python train.py --n_layer=8 --n_head=9 --head_dim=64 --vocab_size=8192 --qk_norm=false --attn_scale=0.125 --parallel_block=false --init_std_down=0.0 --beta1=0.95 --beta2=0.99 --lr_head=0.00539 --grad_clip=0.5 --decay_shape="linear" --final_lr_fraction=0.1
Each number is 500 + 40 x the weight over its row's rms, rounded and kept within 0 to 999. Layers, rows and columns count from 0. Numbers have three digits each. The size before them is the row's rms in percent of the matrix's.

# layer 5 MLP up, 1152x576, rms 0.104, rows 5-68, columns 128-159
102:497481591391576485505463481448522527583423604511585425524508482452533458413537468577452469451544
106:464476480444478502501437466548543496507513490457482518538465489409512491409511430458451496442488
089:442547511525478529507519517523538519489491465516495478509517524471509520579458452529424481522485
104:558408434558481507548518469497548458464470504553455528527467452495493515439527445518462533432477
114:459499563502513385467481491474505519544498520495575490547480519469511432560512496486520489409461
100:463529514478523545499439574494450523481487509538495519516567508459536402529522430495484421497460
099:383512521521471473514487557494535502454495643496466521550541570483485527479478494479497523504612
102:532568435460463497498467475473530541508469471502557496497529509510501461487544564530491471432453
107:496434563555518537546419503580547537528482540460487495451469508459492485468493472518552513481553
096:444489450472549548520553458503430532476530484442493466456513451540474556460436449490503509524469
097:510577466481462491430456446549489526523478517482470440453464514525465435469526517415576525556616
101:518544515507503515484552482586464465544481474497456492482478533512548453560502572463513552546573
104:472499500464530510497582506519434558437492563484481550454569464534502482496396484457543540507463
104:464460443467495551530480534496502487567536440488453468500465509548512507567532499489437479425480
099:524492461509505556548468461486515572517547519482494523506509497531529481519506523492507497535436
109:482448489491547501557463519522521507487535563489470493511415492437492418477507565586474496546459
106:526564488504505488434519528493496498572538520499510413432448494474511528496558484529455523511528
093:490532509543501507444474546527510472478487491517495528516500470497470552507594530513462453462511
092:493423485533420484474482527513498569492504479507455570520504540500520475502481478516467463615523
101:513552455515495516523515575558501534499483511490440473515470473556484640458492557479475500475506
111:493488541525568529472536563522486510460551605518527488453542475515473526476518528456425522549511
086:472549488492492517483515445527411511549444586524488519488558489501426473423511475446499579459517
104:530459477519470536526487387504591555477574555512489472464529545514523475557501541508562516451515
094:548474536509496494505564508453508455461492487559555455451521544484531519512470544495506548484532
095:571521417546537444479543541471501466450448484459537452494550532487478468501489526486498556425410
106:502472483517463491457539507414540466466586554519560506562594458517450486493408463422490538521404
103:531462552514512498445484509518517503443437562539466525477468515544527573453482478456529483455507
098:495529449504519516421506556527456447501450503566510474504438536542477453500510470516510456429495
094:518516503493500466542512425470529465521405476461492426610555443504524530493491472553479488497483
096:506516506451444439438512456518477528550397431491493522542501522527506510520470495584495488469535
103:460473507500499523415468500506470393534515471512481481622471506555543442524453585508538487474496
102:534524527418374460525502490417532486430515498493528650462518472491497461513493443549515489530473
103:533503505475533506401502508430511521494513480492531492488484490534454439521495554509546496434509
109:476565533542501511513532479521510509538480527464495553468505523548467455478524451492492432578459
095:569494524479516497507499479486537473479528500496503485481524550438501460527405499409483465534510
101:532434520501557506441537501490521459474459513511506505494522370496483503527530525477494542444461
096:504518539508608410524520497516516470587495436483494511530501504448454497533578510475471562498490
112:423443502507521513469468534434495521508544494515510520464492508445466513496487464559505525527482
096:549473523493449516559476555487546482544520476490546566522539506447564525518458521488521451489422
102:545476397475476419470559501490513499508507547490513506492524419477532506504475474462460538536474
097:469481460503569499558491505512488520501502470528516479538506538516525533467533533454519549466450
099:490499466490476540499527418550519473515524462502480486527414439494495516479461524456437450591521
103:531520576528526545570497536456529509487464575534483467463501496524536545508532575475458562500513
102:463449546468500480463592484430553481539593574456560470506464604527461530468548482474543529423527
102:549486596554555426437446610527528457513495488506519426483512530530465457494415564497519498562502
101:579456473445463550547511532517466499421504503367545451477484538519527515527457559470524495510494
094:496482548468532524564475522470462486482542489539485475478484461490445561552482485478478551470538
106:468526541516502514511463541539500477526482495477485546548464435538492421483474557470448452394572
085:513487505512429499498538542544503538470452496475525471470481497502482457522491524497511492525468
108:495525564484547544531450521539491459534463479535443454509556496510511496531508452440469553576567
089:551542570527507488528507515511492489464493455567537500544451524494453482526507470475465541525588
102:432430550485513564438424528473533485473420501507463478480423492478447579502420424622453552472466
099:527584491432525506491401476515488523452470471538531448488505509531524508467473509544538463500505
101:480495513507486454518437498560556528482586490490485531469566486371560545498531476443558454446463
082:519473460540520485528473446508440471457503484505457553474507473525446481455453521457443501513498
108:587550476475483540506471448488555545374484514513417534514518509521481447540499510530468472569448
100:436566545390588451532485449447458424485485490467486446499490547420525422526560492528504506485539
098:464540457559472492562522510471538470484485477501508485488505486507536558435503509499427518446499
110:516479400502514511444506524568515514508490492499530452569505454506533523557472431523505461453542
085:538530529504512410461529478489432466439510491472430522528446473581429452513465527512492522446569
097:544477489516430528539514509560533484469477487510532524508436437493400517547549479501507526506598
119:493470489493523453506532488438560520490476479485483447461545498469466479537520525525474468543450
104:497531513506514488474546470592484443549474540608525532462529508483490485445416491524545522459530
109:473518460460475502465449520508504493484563474496493521440460554476499486564539508547449457534568
# layer 5 MLP down (transposed), 1152x576, rms 0.0986, rows 5-68, columns 128-159
108:470458508482517484540531505540518542411456527540488512584515532519486534495512472507521526529466
112:574565431469559508505541516459475461505534509522539518563507470493458442527512539531491515492480
093:521489415540427474471504496487476490443486535516519497504465472481481524475526515482465495504485
109:473498530475515482506504522533461483510502455483542496524510472536498443544527490513549536515518
107:520513508492461534545494519625461508572478479466536501447507489449508527456502436494576550495562
105:495569550530492524492537479493449486549458478533457432470435568530600505497450490546502476534515
103:520501460496430595480507480519575530558509527438569533530508489447508506473460406477518499506469
104:520459473493488471501524507544525471517520447539469524425483440468435496510512453475588519479473
106:516547494474505527555487454459493520492485497493504403483496504496480524487463561504507533547480
094:525539544496459502514465452483510517442573515500498554523457497518525548500477573517486527521493
102:515487508519492501514515513418492535439521478512474535509490548517546524529582501464534549523556
104:503556473497496476470499511521485460498522503440526499456569550526450379521464445490497554474628
100:535436511446503492481520547492515491497508488552501429514453473448555509527531486519521516517509
103:468541485529444467510507505502539496484500445401561489478455433452481432505456560415540489536508
100:564557472499480472515518487602473488504429502502457444488491569500441507511502489433474533440517
103:497478544488486451472454515489488512476432572516512548448485508518466513468501446497528505529469
105:444460514554472463516479494508535520469472493454509515527552505499592416423542431469532445408525
100:518568565493445475515519398440475505526471511446501443501532485551505486472547487486522485515516
099:495534512478525504538465558457513524424597529494486529478513516503544535518453517490518525539511
104:488512444488436516437515541514438420411475456513498502441463489531437474498526519517571542575503
108:505488474492459483472509540506483545530408501547497539457492538482470484507472501487536522483457
089:525496505478461445539524602445534528507480501540567528492563469544508511494526522481519444499483
101:536509462575459531529566495503463462514533476443533505552520447546543439478579576527521458487565
093:474454495523466492537484543538579492495456531520548523501418541473463505468594479506434481534484
102:540550542489488474492571472549511459542472611499515538555522432517518502480463553474476536428453
110:566549542518514584473496442510497510562440500519490451570534548514530549534515530508529484430536
104:483484486550528441504560580494520451485594558493528457456425478574478460537539547524516513525512
095:480484518525546530547522497487467508490567472484472494524568553499480554480445425529488561466504
095:461577513536474467589523548535512544548548455535515531522387496475453503567448441459559469510531
098:515496491466506503532523532517550514564472625510521519533548544465514425588426480496549463512519
118:546529597528524559452566506528547521468530485513568504491504489541520491561518493464469447510493
101:618542495564549465505463525526503516515546493496524434449539550451513549498470429415525527498511
104:503495461512404484538570520455581520512552468487427485491544458489564493535501555540451478468620
105:506470421490455545459535504475502496535453490464502536471469471510475479608470554519498505566453
096:559453452552525506481557447537493532450526502433534497515537507551442482432562496485409446498495
100:482502531490445524530472430537545473408513557444513526501498519359552503508487523558496505489524
102:583491512531442428580476416479474563513528477497530502496527437510429496403504450516538444567466
104:527459530444492529442501508472459465501458520539435502499478469536520473524508488519495471431442
095:526520525477530455428532503510507398506442545493484476497538463552492463494367570582516497518481
090:483555531509481521478438499396537476476485519568485484486541476508498529580469475541499529451489
100:558482479477430503497470453470467489465508543499509496467532480504485408493457455478507497496561
107:504443530551489590458455466477484493470507465590546449489498510554562494507544381527520486503492
106:507499541526481520556542517494483472495523531496475500451531503514501486521475562587483559554500
107:514554507556443511567501490505583589542558540563526509431460489499488552630482512460419408490506
105:491557596519529511475469481475547478520522504390519484492549423443485473455514423540495500463588
099:498505511450468510428487572517551482501569475457497401504470496531446502520437526501499496519486
093:493485518564507577484491524546441510484428443514474524542454605476467441515441504538457469483452
113:511457547479494491498536574485563538494488421497565527490485533467567451474529582467469443406554
086:440493562511482518506540493540521462489536482544489477492533455521502526416452490478438515455501
107:528494459428565526534462496526513482461543581527448492530379491562422491552543549464490535478526
094:503507463631492370452505559514474502506540496467448525440524507526513467468502543464475495468542
104:536442466534448555475474516584587521594513510523463466520484549544436510398522341511526539474495
098:491547441545498505467445531525498501495477489529515554450481494493508450562526484514503480465512
081:485491484485591489509492499425479549502475586495509525521504515537502506475512524552495489558477
090:467437495486517518444527484533541459472548584559438408449520481565479530495481504497472535538532
106:452544490521492511476541558443492506502465524507470453438460514496520485485488552597553548576477
096:486539509569580489488514489444461485523504456484566472503498546575496513523481523452511481485572
107:510540523482556463520456493524545483416509517491473537521411445535532495427545534390451523578531
101:515445530554547513490462503518468499498524450459472464536418477446533513487469556521486522514516
087:525525536459537498426557494483521534473570450643480445482507623529541513496480493484505610463389
094:497471552463570467573527509449482510503497491446463521523602539475534461551557531566587545554509
094:540518505599486478512592453524550495507438496507520462474473493454589520460498410454525418446472
102:482454538500444476499461517522477478451466474472510490483540499518505532475478498448429423453501
100:500520486536529397504480474513459514574555534448478478475533494559530496474487524613512461531508
# layer 5 MLP gate, 1152x576, rms 0.0967, rows 6-69, columns 128-159
103:451525458466500500539500522553488551488510391530524552478513518469526501496505355440488444546543
090:495457460498515518473492491512599511525492483463455459451566546540507543515445540548544461481500
106:467491460487500578520448492504505440490478532448455517463514480519404520487538508577450504516489
108:483475491450477458505485513558461532572547453513482513522470449486537501462486481471457545503487
101:536483515602469547513563484543530507554503501457526562474417448455506490434489484464559525463487
092:571469438524498513542478479526540405517465529494471547491445510489471516501494428477485471498457
100:442544488542525517472504504483506478503510552476531508477488570496489431501559519521495498435500
106:459461543501476596501482478501459507447461493523548519479494437514410613517471544492529523524471
093:514523452394466488510523536491555513478511445514517588524475470484487504420546495498552488388425
098:496502493554555514400478468532472539485505469470467413512381505575520523399566542472474532469513
103:507555461505495512532511445474537533540528568541450483495435520525529504507534461522432499478531
102:446495500504483495478469435531466483465473546467505489512551491592531485433523507508473539489539
102:505525582475470515510426457508426505536510512491435468513471425598463551514462434508483467514597
096:440513415529551475493464495436482483500594483496527494504543547476426450522538502570524476436502
104:417453491552499506449484498505502537474548434538492528519550491480482507455481502510514461401476
104:466479517408533499589464456549450498576509501511495544511547518487506465609466536530456464523474
094:453511490482497501450478518511471474518459483488485499546516568524554471454478511482498439547578
092:521535532509593470470459558488517485477495440453505506429559467499517461499458547509495461481496
103:418528525445509489492420528545469515562520544518466533497461542440553462468484487474449508511504
107:478507426450511504465555479483431472571537520484502490462526519484510499530529415499504568484492
092:529524514543433505513534513513431495496441479566517498505578455515464468543389528484471521481496
107:521468585522436471457509534491481499479504502521522478544523468470531526454456526424510452502539
093:535503505555432523452513484493478449574518526518491477511452463456437443492462527500462483498380
096:440474508513443532479507508469402458505540528494473428451495486484472537461521577606449453488575
107:599510544525550474544466516489464567555557488470452544447538590485475532505500461482476524437610
101:479485516570523467501480519523536570466526419461529494516545489456543455595505509583498477473578
110:460512517504521549534415492458521504489566472476525419523535535460487566484487539517541566437533
091:515541487498514499448475503495530558482504477537448527549522485513507504439439567442524622444519
094:464549546503487550480442521472454500551523553518502574481497533460452539533437481435452531474464
123:523413464494524567555469545501554542484488451404526543425523503491508476513535533533471474468496
103:434562424504482598525489525524448563514456497513569510504516515524502552548527485432500483503509
108:562535481425508521488495492512451527423496509391452483477585489524478547587547560515447502412539
106:511479528496472491474589514490407520446490490506523518484410539543456460543545450552480368420411
097:417495436488510431513539456544600453475569511414479423496534496474452512503463467572456500467585
099:562509467529519462432591543458534460481501545512485482414448470402543487532482449501487463481525
096:461468526563507550442466495526474541491479478527502534524492474536482519519502557469540420534426
127:507395521418455540516540488445499564461484508461534525521533549490526598580522528573489498510419
097:535482473466471532440541530513502481481450517389534489406487521508470462499498505513538537512506
099:500452549508485462571509501439474488551525572482439462401606560474525571479505539463539622496533
100:456509546476478507493553490482499469530513527492486538483482426438490579430474417544490538519485
102:559530554511512522486425492599554424407533542514500513535446485500502529583504546506511477548432
104:529478470485583510472395495548558477580533457498470538500515523544483514412515545483487543467493
102:519520450470538466523508554499516422456468444450515491506545490482519459498484560601473538463432
108:469441487516500498471494490523514499475517457522459478435551425518493529559505519498513441459549
098:539601490507494538511537471488461538502488503439552539497511466525533630564500475521514498520505
098:523465560446484509547535496505450546529511503589517493525504534542443478499477484462556493519572
108:537479482469517504535492490475486479461414428507607499468538515490560510477509517509541548561428
090:463506529488484576536525474517570506466479495565492512567460500561522512464554464467525501458467
103:434511531494581527500499470555461578536460570488453516477485522523523520492463521450518505539509
091:491435515566556523478472498485540447522518482493532496519441472485463440455476469544487553462501
103:517525488522470499510482446473473509495469571477481483481501563477572432581508515411510563465481
103:546501504550503490520502469514500532563521521558509501488510476500530517489512526550533449496527
107:504404554501457507473525480396477424461485564472488505520534521537463499534525480555520508540480
090:565531488514536485480452516451516484491436479476451478479454465476451522479464496431550561471493
096:565516477520478448492487510481543517530452509496467428513477502479543523452472512503511518554521
095:455469465454498451475490534532507482529469478469510499454507532556550524508479544392541479548500
108:474523446503460496504569509510456466482547537448493528511411413460462527550484579450537575446471
103:583443577458465511522523531547521533428492481554499519428498442497473514568482460528492484520490
093:525451513534515498473461514484511574497503536536535543466480517441542519535457459502520446476534
094:513592476457493507498506494530452538426508546524498455463588496545512526481482485485565493458499
120:452471514423511506488440483540548450563492465539476486501548485534468468584478576492541515534540
101:445484501504542432513495529562534522462462480527463547516414505507452597495446479413439471493445
106:448523495581472492473460458532534588504494497495517452456522388457462454525468512544551507554636
105:499526694531545581506462509513432485542503461543481509473567439501499461516494576518539518481523